Weights of a small GPT-style language model, trained from scratch on English Wikipedia.
Size: 12 layers, width 1024, 12 heads of 64, MLP 6144 tanh GELU, vocabulary 8192, 199M parameters.
Architecture: LayerNorm before each block, learned positions, biases, tied embeddings.
Training: a variant of SOAP for these matrices, 3203 steps.
Each number is 128 + 32 x the weight over the matrix's rms, rounded and kept within 0 to 255. Layers, rows and columns count from 0. Numbers have three digits each.

# up: layer 9 MLP up, 6144x1024, rms 0.0618, rows 4666-4718, columns 384-511
# down: layer 9 MLP down (transposed), 6144x1024, rms 0.0626, rows 4666-4717, columns 384-511
up4666:122042128182131167130125145087148071154121067079164106160110155109144150124128117066169084100178144123115114171123114098104144157137172193097088147143124162106069101139106127112115152098170160121107141116103174122129137114145132126172052133158120154175141114073166106105185087124151117134167194124100162175099195090099163086106108141083157107129164122094177138066043132100089122158149
down4666:094192152099175049145105123141093093127160144104127097111188148126144166104173075132187160158113106155134132123148134112131124163103145121097071106107109138100104184138108093095103119091159078156087173138160085112120078148130167146173129128137087111131117180150134151096104181127098136141173109118058160089117144119114079114137122126124122121194130135071133168120186127101099161159126
up4667:165093130121090108095112108196168117113105069115142125168145188132176165090081115173127115150112186160131120114059148086137100140088128122113153083100124107109126161192124153119117138142092122121153125105147098094192139150075123102135153054128051092127138080144156188112134142122088148100096092080141167081148133132170118149113059131128157134125117142119114149138179141097162123108134
down4667:127153101130113143156208094156151081136164134102124134160132136136098095119111109120070133114083137069106150159116153077123075084111128109164088106144084058154048090138013122124159144134120090205111118142017109118103148138112107111079112125144161176126125104054135120103126121070136166105107140077082158069044124169124081192124122144145070168105180130173181110119134141144116133116113
up4668:121121169140139135116119098130080126083095108144137128181100173170108139132098148118100094081168127180139140140161146133084115117139046198157124207125082098157170140134110089087085082134168091140113119100077222092122133118112084076116131070119127142129105080107129158110152113112121140100068133134158103105085153119094148173130108084156158129137147147119151174115100140166118055185090
down4668:147074151079144104101106153113084132104138150127136158116112109143106118139166188104108135069055134125186143137143102117126061128123156116166097118130163127122119100143111160107084156125109115141162113142127118183128090128055185111196077158119119084119112104095159124162102109075128141112165151146146162078159145124148097105103102122130129073157097119157125112100128143142177132102109
up4669:134186160124143124174094121135176122105111111146114118157104157125090187180121111103132118088107082130125120075144106150141135089122129105100097153130098107120084161086119128144106132135173184236180117121169153162101114164138114095091113126145115159167120058173171176217137137121104119142173146172093124152144104068152108120090133130066070118182046128146089170134118123120150114101164
down4669:196107175129159114120132115135090180083070120175121113110000163127134173143078051077177152138140133140146091095075072105121097027136118102089140088107111064098104179110090086107175129091091144175094100121159105167101163098196105115145149123138153064204113107061060092162128169080137064122089171168094117158140176143142134107128115135126101145144105144170124090183136144134165132111060
up4670:180135175172134119181074174103078139096140181109173074103140109159110108117138167155150136156112123158092127058166089176111085156102142133102171093091133169126096110128114177184075017137155150127144073154069093160131114131178175127112171130113147121081165132091150042124134072150088118134066103071156124163189131135143108169115121101182141127132159130141087085167131150134162152131146
down4670:136142082149179197140180126145063104129139051124083082100178118135133063158115141116120056045134127126152162122170060124073126139154102097085143104162057162166123079143125119091094079139094152056067154095147167111079152043119110114100118103173158169145109076162092134150120085109134116128115181081133145095128170113156106105075129076153086125160112141110120105118139140132190142137108
up4671:185149089122119152129132095150167128125201147074125180055136154132152138102158134080090119118125124134114097136123113113142144148114107123137137086109133152084138144123205136108107123110130139124124121141145170095148178127133097118141075161102128073155086083143132136154102114159124162106161120095159172146092113125102142069105125175103166136100179154108079163153151094091138113114138
down4671:143141101073112180139105119111148156111152090177177146114133120117106080166120130122124173111164161129131092109164112168102138133066122122100189177137146112148124146149148204086121185126125135142104042139165162100159101094156090122136135159115167146149142135115081099099126183049141145097175173176182150163132144147063145114181068066186141156137169145118123133115054131130079104094117
up4672:085060141097089142157117187136110155136107110110117158086157147127133146140166045122112166070083138145147063173114175100105123082194085134107089122146121095125112079110134173121106142133174146120164073108132078152133140145134129141122114172098083145156145165135173060119086136125193119093153101154099148175153116126163115122099107073105180148158133122091093161056169160109183169121121
down4672:130115096063121197151170117113089149140052150145084134121163084155174143144223088149137112144143136141110114162137194146134147130088131148237129128126168112144127088117121142156158163132044073097078111113111130133121159159090146105058125134082082131173095133193102140126070087135119137170084095110139139084122085117108140173149175160140139160135076114161078116134106111180101149123157
up4673:124127122143098179130075113101199182152163083119057104150135130129133077152138141108114131119139155154115080165119147107137129124107089150105142079137070094132133127056145102137131125123094104137153137102095126093155101128194128115152103079128125166169178084106107117128134059159123111124116081143051131136141194107130149121123135143105127125069137139133049090135113163148191136113063
down4673:164148182136116133126138094110162075119126108145184169086110144174121121147138154169083097145100118127079077179098186063159142139124088141131142109129168124102131120156059048143043144112153095164114100104170119120195117110038115134130179129131090153132127144096162158184151108154174102106152142144078149134153174128136137190134103107110096096116054099067197168142163080099099116116134
up4674:137140118115110114111084185116149110127097141133126090097156150110158103141178099078153163112098097095158104121126100131123111130092138157150072125114076147168134107144166114116133131123110143154110099153103112112073099183120125123090129121093122142159094084116121122147121122143113185116126104090148169125073099181110148097111126111125160096131083096137134163096175079122099136158204
down4674:145096088106112108153108137122094100118085075163146077089105148194143168154088066096036190147135136184143126098155123161106124122072111124162115115215128099136116088108119190140098083115145141134159114170139151081114095081088139111187107169157116064087088055139164135154147147139100202066116165121138117121137113162170151123061074135064123123120117143115126177219136105220131108136079
up4675:138112081076127106111134071171143097169057155165132124179141094149116163109115138166179086077095065131074143140174047101178181155144094154112112119131105141075150190176175168134076129100140165119142108163104113138141135134131108207141132110149091098102132098159129146126138137174110124064138088122117144153074154132079155103188129120104115141226105164098101144184088104152118060068114
down4675:126201088148125104196113127113137134140116119159137117121134123154145115122131126108115168111133138157067128122156157097157107156092111135140107153157108177092084122085137082142116110139074070116139116110155150105125083144129146075113152156161155179115097127111057104145103140138150084099116109045067138137138138183103172107139123033090198159094134144177105120067052129118134093089107
up4676:087136138151122102131114112139102134171173108126058119109139177114096129117171076165149129109060084097145119123098123149195182136111094097161170176079070127113100101142074177174172112141088169122152179070171119112141133124122104115106145118113093153094131143139153101167143099138080121089153131108122195158160134145129111168089100159096044103141152134095099112134150108149140125145098
down4676:118097056029118181133113121151090145105116076120113141126149053120092091158086057102159110143174093126120097087098117115090160101140101046065147116122122131089116137178081115105124109078099095161177135130117139166145110084166117190140146107130170119162134141118171164135102157122096097094121093118126142110158109075123132155144098137107108106108148150142143111056126111098181108085121
up4677:116160151100109116158148128111135094160160098144176121127068099136167197171113109117126187170162115167089084130144121089149110170096075093118166127176127081078122145124138150127197134160139175137136164182125152146127119094135180152183171149187123167191122134097092130170132123167086154085094194166086137084110145137189133091082106097103085102126107074107143090134113092138124138127102
down4677:217141178131048080104095169102228130124128130152108154060105060084161173088084108129119161130120131072150112131086145070137143147108124172064147140135146153178146190128052163142192073177138148134150123130154122117121112105160123128095059183184108137181157184096140142131122094148132056098164140183108131101115140162151189076115124112117175211157179104122098165011113123159116048068152
up4678:141164151096085137184087171183163106127136122105124160102092146172117082102102145127109123087192124132125119118107162162050134147123182158075157087134106217151103125151139055132173185121121101143135103144149120159114122100183122072163136104098143116168150182159144146105168138169136135161145199139154154171141127098157143132155162124119142167127145153119116116178190139094131181162073
down4678:175088161114173101134093083086112123046159072126097115096144093111085143143130113131103115107171113041141130062131122143126156162184121099134144109132111124115054126087084097115127151147116162134132121140150160128065118128151126126101084163112135091133162104103181152114111150117135162088128144106077107100159144139097081147130127125103102093095155177125175070192104080128142127119117
up4679:128127104114150145173126151144164155093097106120114181107115159135159094154070080122181126116094101103148103168111133085103129155128126111106105087058108115177161116083173123149198113171113090092107191059149179146105095098096139145177077104175147139133128156148166124155180158084077124161151221186112152133143147141135120115127143140119170149107120158124172091104168147128117152102166
down4679:154149096114094126123098139115092118109131101154122139105129168096177108113101146075097142071123092135135168126083132065122099084137092180153128114078077182162119078169112137152048120101065097208142145161123094097112134139126104107126122144132182131149118184170100149097120149168092080063134114161144096166165170149083172088049115096103093084153150127116096072170085138121200157168120
up4680:162154155102090135114175127161085113170130093120105200138129154137133128130096141125134160112158146103117125106112138083121150083110090115188053111082109165106103137129095129136098117116182125120120152100157073138116158187120158133117095119153066207140126130125175077172135133115084132140168162141111145106102097105176106162085098198171133109068099116154115133118133165118194079145132
down4680:210058159157197178133192093131111117158180098149104130141165104165099155134200104134156080130063155143164147121134047178089119104171121101132145129175172141141127123111164106112113100146126115124141107072151132131139072206091112060092133057154134136129142121086111118122107140148132137144143172126085154093086100150128131194155145101112150108124119133126218157084172114170143105148100
up4681:146135152127137171130123107170073109191135148146139150165089116133109132110127172159089147204166104154078120123091134164213095126116126167117186140086099107096114181059126141063117144121153165105128115133124116111110161155128131090117131102148147047134117107159123107145132118126096098159154192159127137166155125142117156145143120151116118115194127086121169127158170105114111074114161
down4681:124165143154089134066130123109117089135133153251109164137188123097110150124102153111146132124146103079091188143136059103091150123164110098193137131117101077155097179094150150084107114100141130068150121120160081186114150102155123152068215072183103141101127163122088116171120100097130127185139127087119066123118155132087087133111116144118107157089103160078160156120148121151186105105149
up4682:073128153143126142144098139087013119159099176082059141146129149125129147126094136151103126179093095169171094138179078089116194140150120182132096064061158124095090133152101142117133113093099119137194136126107155163102131105172157091108138156111126140117153125099166132143131084144174113181134149161136132120133162159122182130173145128136107151071137100116163151127118106120155100092120
down4682:203161100137112138168159083189212182138140109099159113183173110121167131114108092104107045130154137124136120155118206139169054135152102110136131096148086123107134144126148132179154069174087138121160132100168144120170159147040136162136092124085136083142144115154150112146159143121091114142109137094095047094144177127137119151164132064096168144110149131164102164162102115065104110166159
up4683:165119142180110126065116157150088097140133148142174160142128140146126098128086135129124108148176107124177114097186124082105146169123080156169129086124088106133106109161115101139111142106142095109118095093144086102150171130116149122134137113161088105079113093112094117192149138144156100144119128137104147146067150087191075140151081129086124140106138138131147167067137108115145121111136
down4683:153146110164119099116085110133109126101133150120097166164117097144127129099158127103125135116065083109141083111074134096089100125132103131121187123108140097168077137160119128132143109108065104125138119122131066081178205096114145129126118085144088092121090122112117105097099124116164134135118151121121128118124089163142160106116124128111139153135110093051153093123121129126065120141101
up4684:109137143112135151149081157112132164125120154074090103121113168116163131165142156097125113124127107068159135118182096111076112141112157094154186159100144160139167146110161172177171163107129083169093122168099083166084183138083160173112115142137099096127123156179144151097090122090099173099070112116165110118020114170132122147139156128063125204156107129093130099030120161159081131140169
down4684:136109138124120103148047098122103140148127141109132149149072090138095139121176183134171116139075048115169121152156097161073135098122128109172110150154120111094076098125138111174127121126153148091063128144086125164041106075117130143129114098060159112122184158121094101156107119110128141086139134068145092153102105144138147050130079112175104150109107126127087139114104096106114124132110
up4685:122155108097133111089153062114106135116145126110142228139129145116098138115096148088116107090181101092154158075072197079065123171128139105173198103120100104099110104146091104169169162093102118126181125062123114083088160074104114102104123155143078109164132149121145130137123138153129159159113141160091114129120094105122149109150209110122163134125164082131099133105143132137059116148067
down4685:149148129088147145144128136085120139088176149133153129153106143165196126112112211074119102117125154123119140151154081127183125164189089140122111132134126104116116159121116168158151134067116095201098156161154147171160079137118093091160163158074130121064128153111164111135089179154145142106072205085122128150180070088114106134115139125143197087140154102117137110150124115126164094145170
up4686:104136087098134131145147193140173123185135109177146186144135142065125081131126090135133079149151138117125113142186083148115120150145170086057149124109202087096091163113121160119099119127164096195070102126109140110107114139169125067137112134087147112090082211144100136146060164051128136067114126132130080114075067148157124098154144148121108091125136114127106147183206153185126160112129
down4686:128090205141098096116109096099117130136096079126151103164126136120115168129095140093161074072109078147118109086093146097092141104102116129106097132203145146138126102115195138154157076117144090181109140162128074119135155160123091135107152081143178120135072171130129105102131118140172120059159119111094105123122131118120123133112107091121081109111123131077148140118118110110149127115148
up4687:102140140107120085130068135131198140156102123195103173101048162106088144092182179100087089173163114110128139120133120183142143147147189108120118113112146140147182173145162060058138154122121158123109076080178178136049151144212149156126129132171091174160142115124168108152116142151119138114146157093121144108121105174138170241156113173147127139143120149175071136155068095174186163110141
down4687:116165156141117147139131149163163102165138111164134169115140105102132133100123084142144139072094114157139159112181142112070086054202085161093074094089095198135127097116073145106217123062133132109191157121136132101142050114191080114160163113132130120099122097178140140178119085117132095196163105124097173127113099087147136105106146154078185127135126138146153165133128139097145079173140
up4688:128174124159062145103135109064140120153123163021147156121175121123118133173174127135135099099065099118077136158097060142113132094127153134123163066138135145117095144118116173122141170119151135103128170147107089119156144127110084063106124088139162161187097142113095103118136095188186167110139097099139110120119152124126163136137117131087109140137121119100113108151078075097119138108125
down4688:100127102149133148069121087118113127117151092156159178160122128164109094085136081064065094126149127139094116127123164112106117125117093105124110146144094091172133075176088116147140128095149062132070110127106098181133068161158123079104139119077070103081095143120097161141096083130211100171103149086131165125172111150096135141183114132084131127137069185135147050098087093114122114121161
up4689:112133114093065138134112132141168066154062096085137121102130120048150104162105095132106151147086107139160155128109134127150114099153122114129151167199093086159203175070047114139133122064113121123149108073060086101110081129098130123120111097121063106142112090142162153161165100121097127099108120130115101076150102168111097099213115102065108076126129090106117121181143079135141112157128
down4689:075133096130155119137160111125139117104110116098148173114128117121163095129135108164108099181138100184119088095185151106151139145151117082137105123139121152110102103132073059129154163139138113152126142157089137132123106133133060056060111161185156096118172114135147090140095111102157154131114139153168112096155119153111126125178143209129153122099144156142087167151118121142158087075100
up4690:081097193191114111140189175147131086139132138085091124093120182129149116103107166124095152109130075088118082074116140131167108167135099106106108121106119111089098110137090160200100109132113125143078161107092120130120105132097113159102081105089116132102116095097183133110118116124136069100125180109121145139136095095158153158158119138127227109122075137109119127077127134124127167092137
down4690:082111118126108062183155128137112100051191190088084043048204188108115103093091172149160184155108089136165142096200164113136069197136133152174143118137110097160101080107130131116099130112098082112125086189100121161097110168088116104112115138107128062093135141125125108135087078173135161090070118164087119123130180136099086106178135153137139087140171108100116122146148084169150138084131
up4691:087190176102070149122061132163093138140089109090096092122098086150112151086078154064189124117110134135173145165107076117158166162127154112183096109094061083095160159215161127153176145139104150086064142174154127094118132133128114124112160106110019131155102142126148113108116180113091126159124131108141122087121157129164145165112106103034138104112123099108153169153166177081126176095136
down4691:101086093104178159159181148087168135089100116087119115117115140143178099084088163146142144128114175194111063138150156127178144116124183105183099110118169134095105194111161095126140119141135128105161165108108111070103163153135115137133151122114182159064123145132137138170136141130081074127111127037084146193090109161162110098144124158131151114077086129145117087069119104117137079119081
up4692:125135114118146118101091134147112103148118170064097113134118082084128072175152120141162152116127024128104158212081080150125120138180137135091176169114167131115111078128087146124102147130122089107110207086116131141132141073067167150074130103180094124127217176169116116138078184136096141102072089134023088094157134142090118138166142167175098052115131133174103133113092087144128184159090
down4692:142134111121164146107123178115154141119119145123159145086088097117127103069084135094200138073143081075182132085099134141120175120155096172086074113119171123217117085139134177103053159163108069162085142137032107179109171040095093112150095147132115099116131133120149084112179165104098156067124126109153129182113172111144120181141130147122135121116021054164106100135019169168122143101077
up4693:127139140143141154136130112087145120116107147114088084141143106172028071148137135097124087097122073202095143132123081147138131173141179140094132081140149108113148093080075095177103125140101132103132109147154085145139166082140146057111093136171120182144125036136139113117209138117068152104137051083159091118159095125140125147137104095136092085116057135121137074117083142100144110141091
down4693:099097135134108160140115124098113163050151127186099124107131124149165156186139091156107113096120139136098154177102152136053145118125189088081119149114141156120225097084124157123140126146191144143108101114122125120140101135084121133133121151157069156074183119199151197070126096076064146087084180087092114117116086122152095114084173101066106109107029070100180120143155141069115170151110
up4694:109136177089164118087166103119194109122158139171131076093164052133098153152122160169110131193154155081143158190069145104165174074123116133202183085131112102138153135108198167139187171153147180111162089096095046203161082121150074129105093136138198146211050142145126167141106142139134155176120127138146112101108187127049188136160088166139142108111167185158134164144106164154115118129164
down4694:101149065121066118118076147092128107118106133043093127130065104095108131211052122143150175119106149074111103123088192121113167087141173113108123118120100128096140166106167182122122096122163122121153111127090109092127154132121148123108137129151125058097136132097080192147106157117134140184204200182141198181188152163085105113110062126123107138132127100049092171097133119126139197154114
up4695:135139130109161144121092152099123113181102109175113164065168102140108168073186120124079144177114134109170122120134048105112097162057134143118116100132130116140104131140162135199162099098112107085132089087171170089133105142102128139130108088136115181105096132120128135159127105121094166121125113107120110147144150102099054117115116108108135121124151139142141127143140091132125129163134
down4695:147109082136108179094120063169092141160114137131078083119122138197128131163127127138126108128173129141167122161109096051115164089131121115144198158132131161138095079064064151159069137120108129119104089147170114091112120114085165168047102129142131128118169114209130079131148139115120134129147072117138109188148098134112167128154090100146135117135059117133197152161171129144151131105178
up4696:155086073129063106137095149132123035135120181114159062157122219092151122165158101121131132121140157080174127134164122067157146127134147176117106164082155170149141175128182161070105123129131061182093165113154098117171214129195123132118125092135126161133146207143101111119126142129137144120134078174120212130072124159144175116146149144155165130122111084137154136152148189126091143107166
down4696:104149109118140150090083097100115186129170148093129084188135240184157157094151164175174098157131099120084088160103160121141131117144185120102153134139121085090197066189058133130179133139117053114097104131096157150178093134130143105115086127131115083114157079114097079116058135059099113057142092137163063164104142087078132202104104125142112083072069144095125155098142143123106133144135
up4697:126100077122128097156107064132160093077114120077139172085162163164148126170152161085156149076136159124163116169178174156079212157122065107150142204158098159085104078186115149156127150129149069150087177106149103140141087151088145180149123140154086166158106032135146126128134177061139074139083118117131157126152139144194122147111160171190155123151093211115165063158211109121144132112118
down4697:100101127120182138151205149137164120163118124104178101101134139113079141060164107164167111219149119156142079131110058125155122136084125102133077179112134169111201066159149148152126106153169053100169155080157120138123145116141087145115151067157161138121146102121116146125146091090117109100132153098122163131122136149126118152071193108143090144131162136099168117118182121099170092104140
up4698:077120125094111161094091136137109136176131138111133121159123129126188139111139109129076139127142149116108160100166173121144149177097125109152167096115145114135146105126174084064124162109151159098105177142102088098172110094143148129137076114124101114123096100116108098193178121116133066123159164122125109151157086139158058104067125132113143111121128115124062087140133115123188070145086
down4698:130151067130103126111093104117168128182135123124124143125153121093128105147113107129122168164148133070141093157100124085106140147120098107147099163088151119130128131212077086137134187131071109115117086147074150144133129099125108092163135066134160110187052107106156141152103114177178148175177147118071137118133143099088101074112133061132135050161120189164054150141091176090115060128070
up4699:126110177076123159125098086124135128119176173143245132114131092165106140106131135132096083146081176115119118091149124133199162110120146147117086174138197104125091161123078132155115140129143123135164125132100141122145154093181111146118124161111138199173145134128092131123167085095144129168156080078088129120160112161214101149122157146146129090126116141078128119216130165152197100171108
down4699:153101083136138132109121145136124077151144098144103103102114180144160168155129176144057115102088118120140149115126148117130142116200096056106136135129102131125135092139126119133126194107083078161133168097107157143041081120091141110096136099140111185093135102165147131084126119113139103094208112207096122117075086201126128155125147107102152141104092171117159145161108107096154161083091
up4700:130153082197127156129167215175144147131104160080102204079189071138165159170121124181086100098150114147110131089061039132153088076048083125104118098142156116120154175143090143127109039099134134139094193118091135206090156120140068076152119132121161133164095100112169149071138160113106091130121182124158106146129113134134099137136152104155106131082108103194154109185103207116109132094109
down4700:167106097125126115108083114145144109110109121085126112117131156134157109068121105044100123152134153078137205145126143165080189099147162126141172153177134118109147153145118135162106140102150100111068102089122131143160105039160064025065106092130165074165156168136119186112140182110128133150131153168099070194095128112085153122135165137119092140175126145159077166092102158085133135158104
up4701:122072148130047132054165215142108124162172146157098154137152133104079157164179120154123149175104168122063132112084155138090100068121096124098169124123095109121147145172124134102123102181127158099135135192166070121085092091128096155119129149102196188101124110135126093154131108100129095124168216172136105125152116169114134138132139099163094177124133154175120143130178158190090109126100
down4701:093124116119092107078154140116140090075113138123172132141115125158109142139100117102077140140138101070138130159137130173096110105136103171055136110119091100110080106124131129106152091160119140104224119134152153094110106149138131109103100135074092131110086200066107096116119084088116122072152140096107109201158137093163156100143147135161101143174087144100038095169128199148094124112107
up4702:145163115137132146157136158140080107141121134115126161145120093152136104097126172174123147101120176159136178134154122103146089144153185170131113114153140178134074151100176114142148141158195159152133178128123158111132186119143128171160142127084132113143115108165108145103121125126098108138158172117182173142085137159130148159136115140083176154126110135100079143172128113160099103144119
down4702:166144117141121113140120136124123135145172126126092113109133095146128170168192093168130115098126101087134157116183143087136171100101112106084159151176133177130114107087141081097136121086146165119175108150156116214146131104145164122145111130131121126100073170137136146121133121101108157173051159170075113134152132189170119144159044116069104080142111132110082086140123120116118110097130
up4703:176058126103198092126062163114048103160095150129083126162095126133137135126042095133107078109174085112221106154096098128146133156167112086125125148149109109140111155157182142141089101118119150163156219120095152173071163108102154148136163146192107167050143154164144072128168158143229091101099173107142112118116185112166127148151095061110121111110120088113123111176160122134093103144114
down4703:128144162126139080136139102152066085153146121083078113149048059095166085124116133071121167135187118160119152064133138131118088146116140157167133112152070127180125142122139148108130121103117198170145078142120091166145104092157118144034133134162101142103179130162087096136120119094081150138124147130119112166105133123200168148153087177116106130161102134127172142132120102138153132159200
up4704:149081152115105151177091100138139153096132155082118089142121087174135096110105120204183142149127102142154137120099105145107120179096167145113161131131140145102124112098100080065128109162155155118128168105115174116123158145147195043154107104158090137099155163102156135187155149133011148134189107070099170123107127127060130122128108155140164090118166162111101118132129166155107105175163
down4704:092141150156109111195082130176112152192129131130107062144067098150145102121139153112151138077149075132096067110142127171147102098165095157147153103127131074141102203169140115168075081107149137115177105106143093132125146116112139103175179113145098148106108148105093148111111189131096195076159111120149114145102101157172125080051175058109101131040076168129112158123191087125161113140190
up4705:136131091174147159124101167088118134109171112148042074118109071187069139114072098102106113105164118094135179075139105105070115135105129162156173125136114146118168167167118119106101074144162087126127171124108175138128112153129198155151094104181074124135101129167149129181145147155188102136135097099128093168138139147086149131183083125130154134115161085174168112161145148145108131124133
down4705:107050161089120082129171148162111177139093176098121116132110119135128125177117137106104105071111085104139113067105151170124114116081116117119085167092117176144084091136120128122097163150154122113160153128097129128163091144111121088143164093150098181121110101087149170160073131169096135175149102147112083133112136147101115147144143108126143112165107151123139084123127101143095120089131
up4706:099116120198088067134106126074141120068143110138161111129091086135142113117120157100144167078154141060135098127137147143119194137107095167137141171138125154141197148108157120219142116107133209152107097116131053155117154166146130102083091149129101091128143169123100166133102135191139196140149167120094127162061129169109146068121152106114120119147115117126145145134156170149174128110106
down4706:101096095130090103138142126118119158101130150071143159146159152150069126127137165059136144082101109103145184109185188154162103159136145165144097118123114182147074124107121131140114154104134167112167141172145121116148133095168161098122133118088121130142141100111069128140135098099077078113127142155113095125136078089105090102070114126121156070062140110142150139099122117094102151106186
up4707:111145109190098132151166127154145107161101192193042173144136147120128152194059114153129077111087136092176143173118177128147129182067104154110150134140158183085159159159105061183133174080120158156164117136138102128068177159087127091142084128190112082188154149080152115116147140138150113135119164122139131093131133137114158098079174089129123189139157147146139092161104151146083154147208
down4707:117155153118110082128134072155180079099161107147119075109132116180205130194163190157118117087087179101121105147149148095078067126125093071123134101126166103144133080131123157106112148151142127071163145142143127094105057115198058114181078151129098126174142145208176113091105115146087117116143127109140109130096106122122134161091106129108120131124148115136086125124132150131086143129145
up4708:124174110068144131097156155146076161109092110137118075155059159131124094111085088185105143199147123155106131125087129089127112099153074105107121196116119122118064165133005098131179129073097181134132090042146073174094163129165101156148101089090121135126114132128127144144143176159154103109111106141181085121127118137119105115132139147175153120072141195119141140120117135118080177116136
down4708:130117107133168140092179153115080166079137121171115135137071051153059129134111147155110086221145067130110143169173224165092109051086130135179106159133141155128170134173135148150110174133176167105144080175141117142142146134157097159137116131104105063147175170201065151125142103110152104149116149163174058097113082128183031113131158137139169154100062105081121140141112112114136128164072
up4709:149093107132117078159112115134080181172162184077163091150126125112143130149145149116151125181160119137135090177132118142127166115159092094071123142115090179086135047134142158073128153106145131114103153088163114166178138128108124169130129186177054092104083128169143145114168121154060115105124086084140134209151146073139131136164137197133185103147144096085098141124089138129084162174120
down4709:092129167131089067098133136155103154144125083063127130085134123155044074157083167106083136148043152129180128121117134184146102130076094194057144151146099153112145174110129174089138136151115115143175159177120135108063139112125165110135127112140156147154155169188144103094087156154072144127072107132141184148128135171153083130099162043140080096156094147160085140164118165156108136063150
up4710:096147124149130172150150126166153090122126199063102121094142104159088110136108090141126123106098073190095179183197103119081143142136152175124102138149101119162113150115137107106100168081112183107091147104104107124069127097110204132076125150087170132114125108128216108172093092044122140114125180191120116108139167145092120104127139101158107167091149153177125179135130108108086180086059
down4710:134094113074136117087110106172129150156131078133162110140135123156186216183066110094176172115124072118128121132148175167091136124125164122125102179158131134131111091099138105136100176082150160118127093140070102117149133142044170158182161107092098101118149145117056156145109090086109110095114128134144098109099123130113084144162092110109159133125133165132130129108128116137089110166158
up4711:091122131087141151158122160131069113054090133159118090122094133141157117163045142094184101141152124137084100099102133159152088114160156077167158125117152119143173205113109141114142107163101153108099186166101155116135184042125144133159122162080132137091144093101097059105145147181103112127113084099135130115147124101086125147087144078179152154126108093077164151120108149093114097165087
down4711:117124074146121177138141156122047101117127133110165170154149162095194108140111047150032132174123145087107118096156140155113155140144047123133109135112123115095134165121107136112119145139144088139093080127097066102215102154140117140132110090140117143152083110097170089080107138106183093093138134122117114141130163125136150120108126147160091148067213119155164080125089103079150122136124
up4712:108133127174116135085145141144117161133159144132087092175158103095133139168130140118115186049117163159131101093129124129084159120127114133083128085114130170182131096140117125115152160138142101131164152109108146156150123142118149195116169138172090127131103091116170121134121135131078145142137100093117125129095169185116156142148126135136113097144163120140159177130144115088180119131093
down4712:129143107117123137114101115141123121117099096155123139158136091144105118101183141077109082141147088131063168134133093161162194106062172103127123137057106116156142145137090112141130105178140187156136101152133108126093123189124102104116148178182129157142106080091112089080124140124191097081118125122102213199088134168120118118099092110109167111144058123119131114134112114104126102089103
up4713:144099100091167179159140147118084135128110215180105204191133187156123108139107159133160110133126113081169200105131134137146152157174079142197135181129146142112201140187153124113126112128064134139107125109096139208106113140110098124183128177093149127134219123118073145112170101108185129064135105145116147134139136144107084133075126185125130101118192190120135200128052170108144143112105
down4713:155137130209104147085138127075163163109151125122108050133117171131087133121017097096135079071157163181176161146090060136120138111190110098135130119142114141064144100122146159093154141162184119098120148157113121105104148197152095114099123136109124156098131088092165137097142129161092172063145132121126093108131188192219095136100087078101148054047162141161169138082158123160128131193150
up4714:101178106134042073079117117097157140127130102134067133147112141149147046141151163144112117162165163127104108159069136173146158101109112165156136121108161128097214187168141135129080094166144102069070145076085065173115128127117067131089111059094119201136095138083170154123162084147092140143111163159073076121136144115116170115174192146128163135075109111128079168194121132189164079145138
down4714:095116118035089181105175046126140113121152092087138221100126119101117045117071164140115112111143177138102106080091110120110127074116105095106165157123102114143194164138136087139110129141208132150075189118071073161142121098126036135229096125152142133107113142076147103132108122105105154107138038145142138128151143131153075132115130131137133110107158123106121115116050171111143183123145
up4715:208150116141132113121162168135133087071160134142128155134164163125096194103154152108148126100164220136107101156207153127106151126170170166174142211083133131147146184127150138156162153115152075171088116157127122179113127142124076111077088018170132102111169162099133090109156168120102171089132177126104149143088163127138177099155110079122155043087091132129131152147120176158118099114133
down4715:155160148112197173205137156150164133108082069226091168059108139160134212110152162091120134136124101083078137107111122135134108068145159142120156144110124155066104125150169052143088123190076123113170115128113109097135125112142127182080101147118114155087120084125082119088112197113108187136111107164081178160115114142097135169117118154120131101100155093131096085061156075147153148131082
up4716:136157131105078185096168138147197187135127083111130154147150130152160125080083106122150093119044139124170142139056109165111101101171157131139169126129125039189136137174096135097101113109165094130127115107108074130087170143098131118123105057178120197144124057120207115095152162169095134129130132135113126147100148164173090150131093147112096086083092158206180136145113138139087152057094
down4716:104157092067117189238171142088094104136111122125169073078110121119136153113112126104140105127122104081120119086113087118097203127141115122177078151115112068091125145184101146142173177163137165081056110172091124142096173142127166076081126124153145080141113138136162113134149043177155147097137142126133092106128120143151112152132148124164136158119135135079163140197166141101139165103122
up4717:172107131126116132127189098113125144139147140233065119174128121162079129101073094130100130056170108151148085111063139134101143078099115155169148137098148091064130086126090133137095111131134121166096160187108161109112099166086077053131177140127115127159117140126136126065190124122101133096155167113073111116164189143121139099139158139183112097065176142185150179159116194072133083152140
down4717:156134047135161163107158154071065190090118060142094103105165171127073110037136158095132128150039151104114094167130142131107139180137165117113146091112125142075162152100088110103143106161092112119124124127166107156151091148136117100119106147139117183066132026140154179117145113080129180124110171132125164109071097169095111153146055142166157147110162147081146140124144129132084167083139
up4718:122089100159153119143081144075115124159121136067137177099107177108133104111161128187086165128060104106144153132119095123138117095094102152129122131121118074140117171139142114116129123178211133108175116148064147156143088111105159098068151116139118128120084179197126097112166119135114174115142097104153131131074125098140113143164154126195074121107130151038101101110109144106089142127080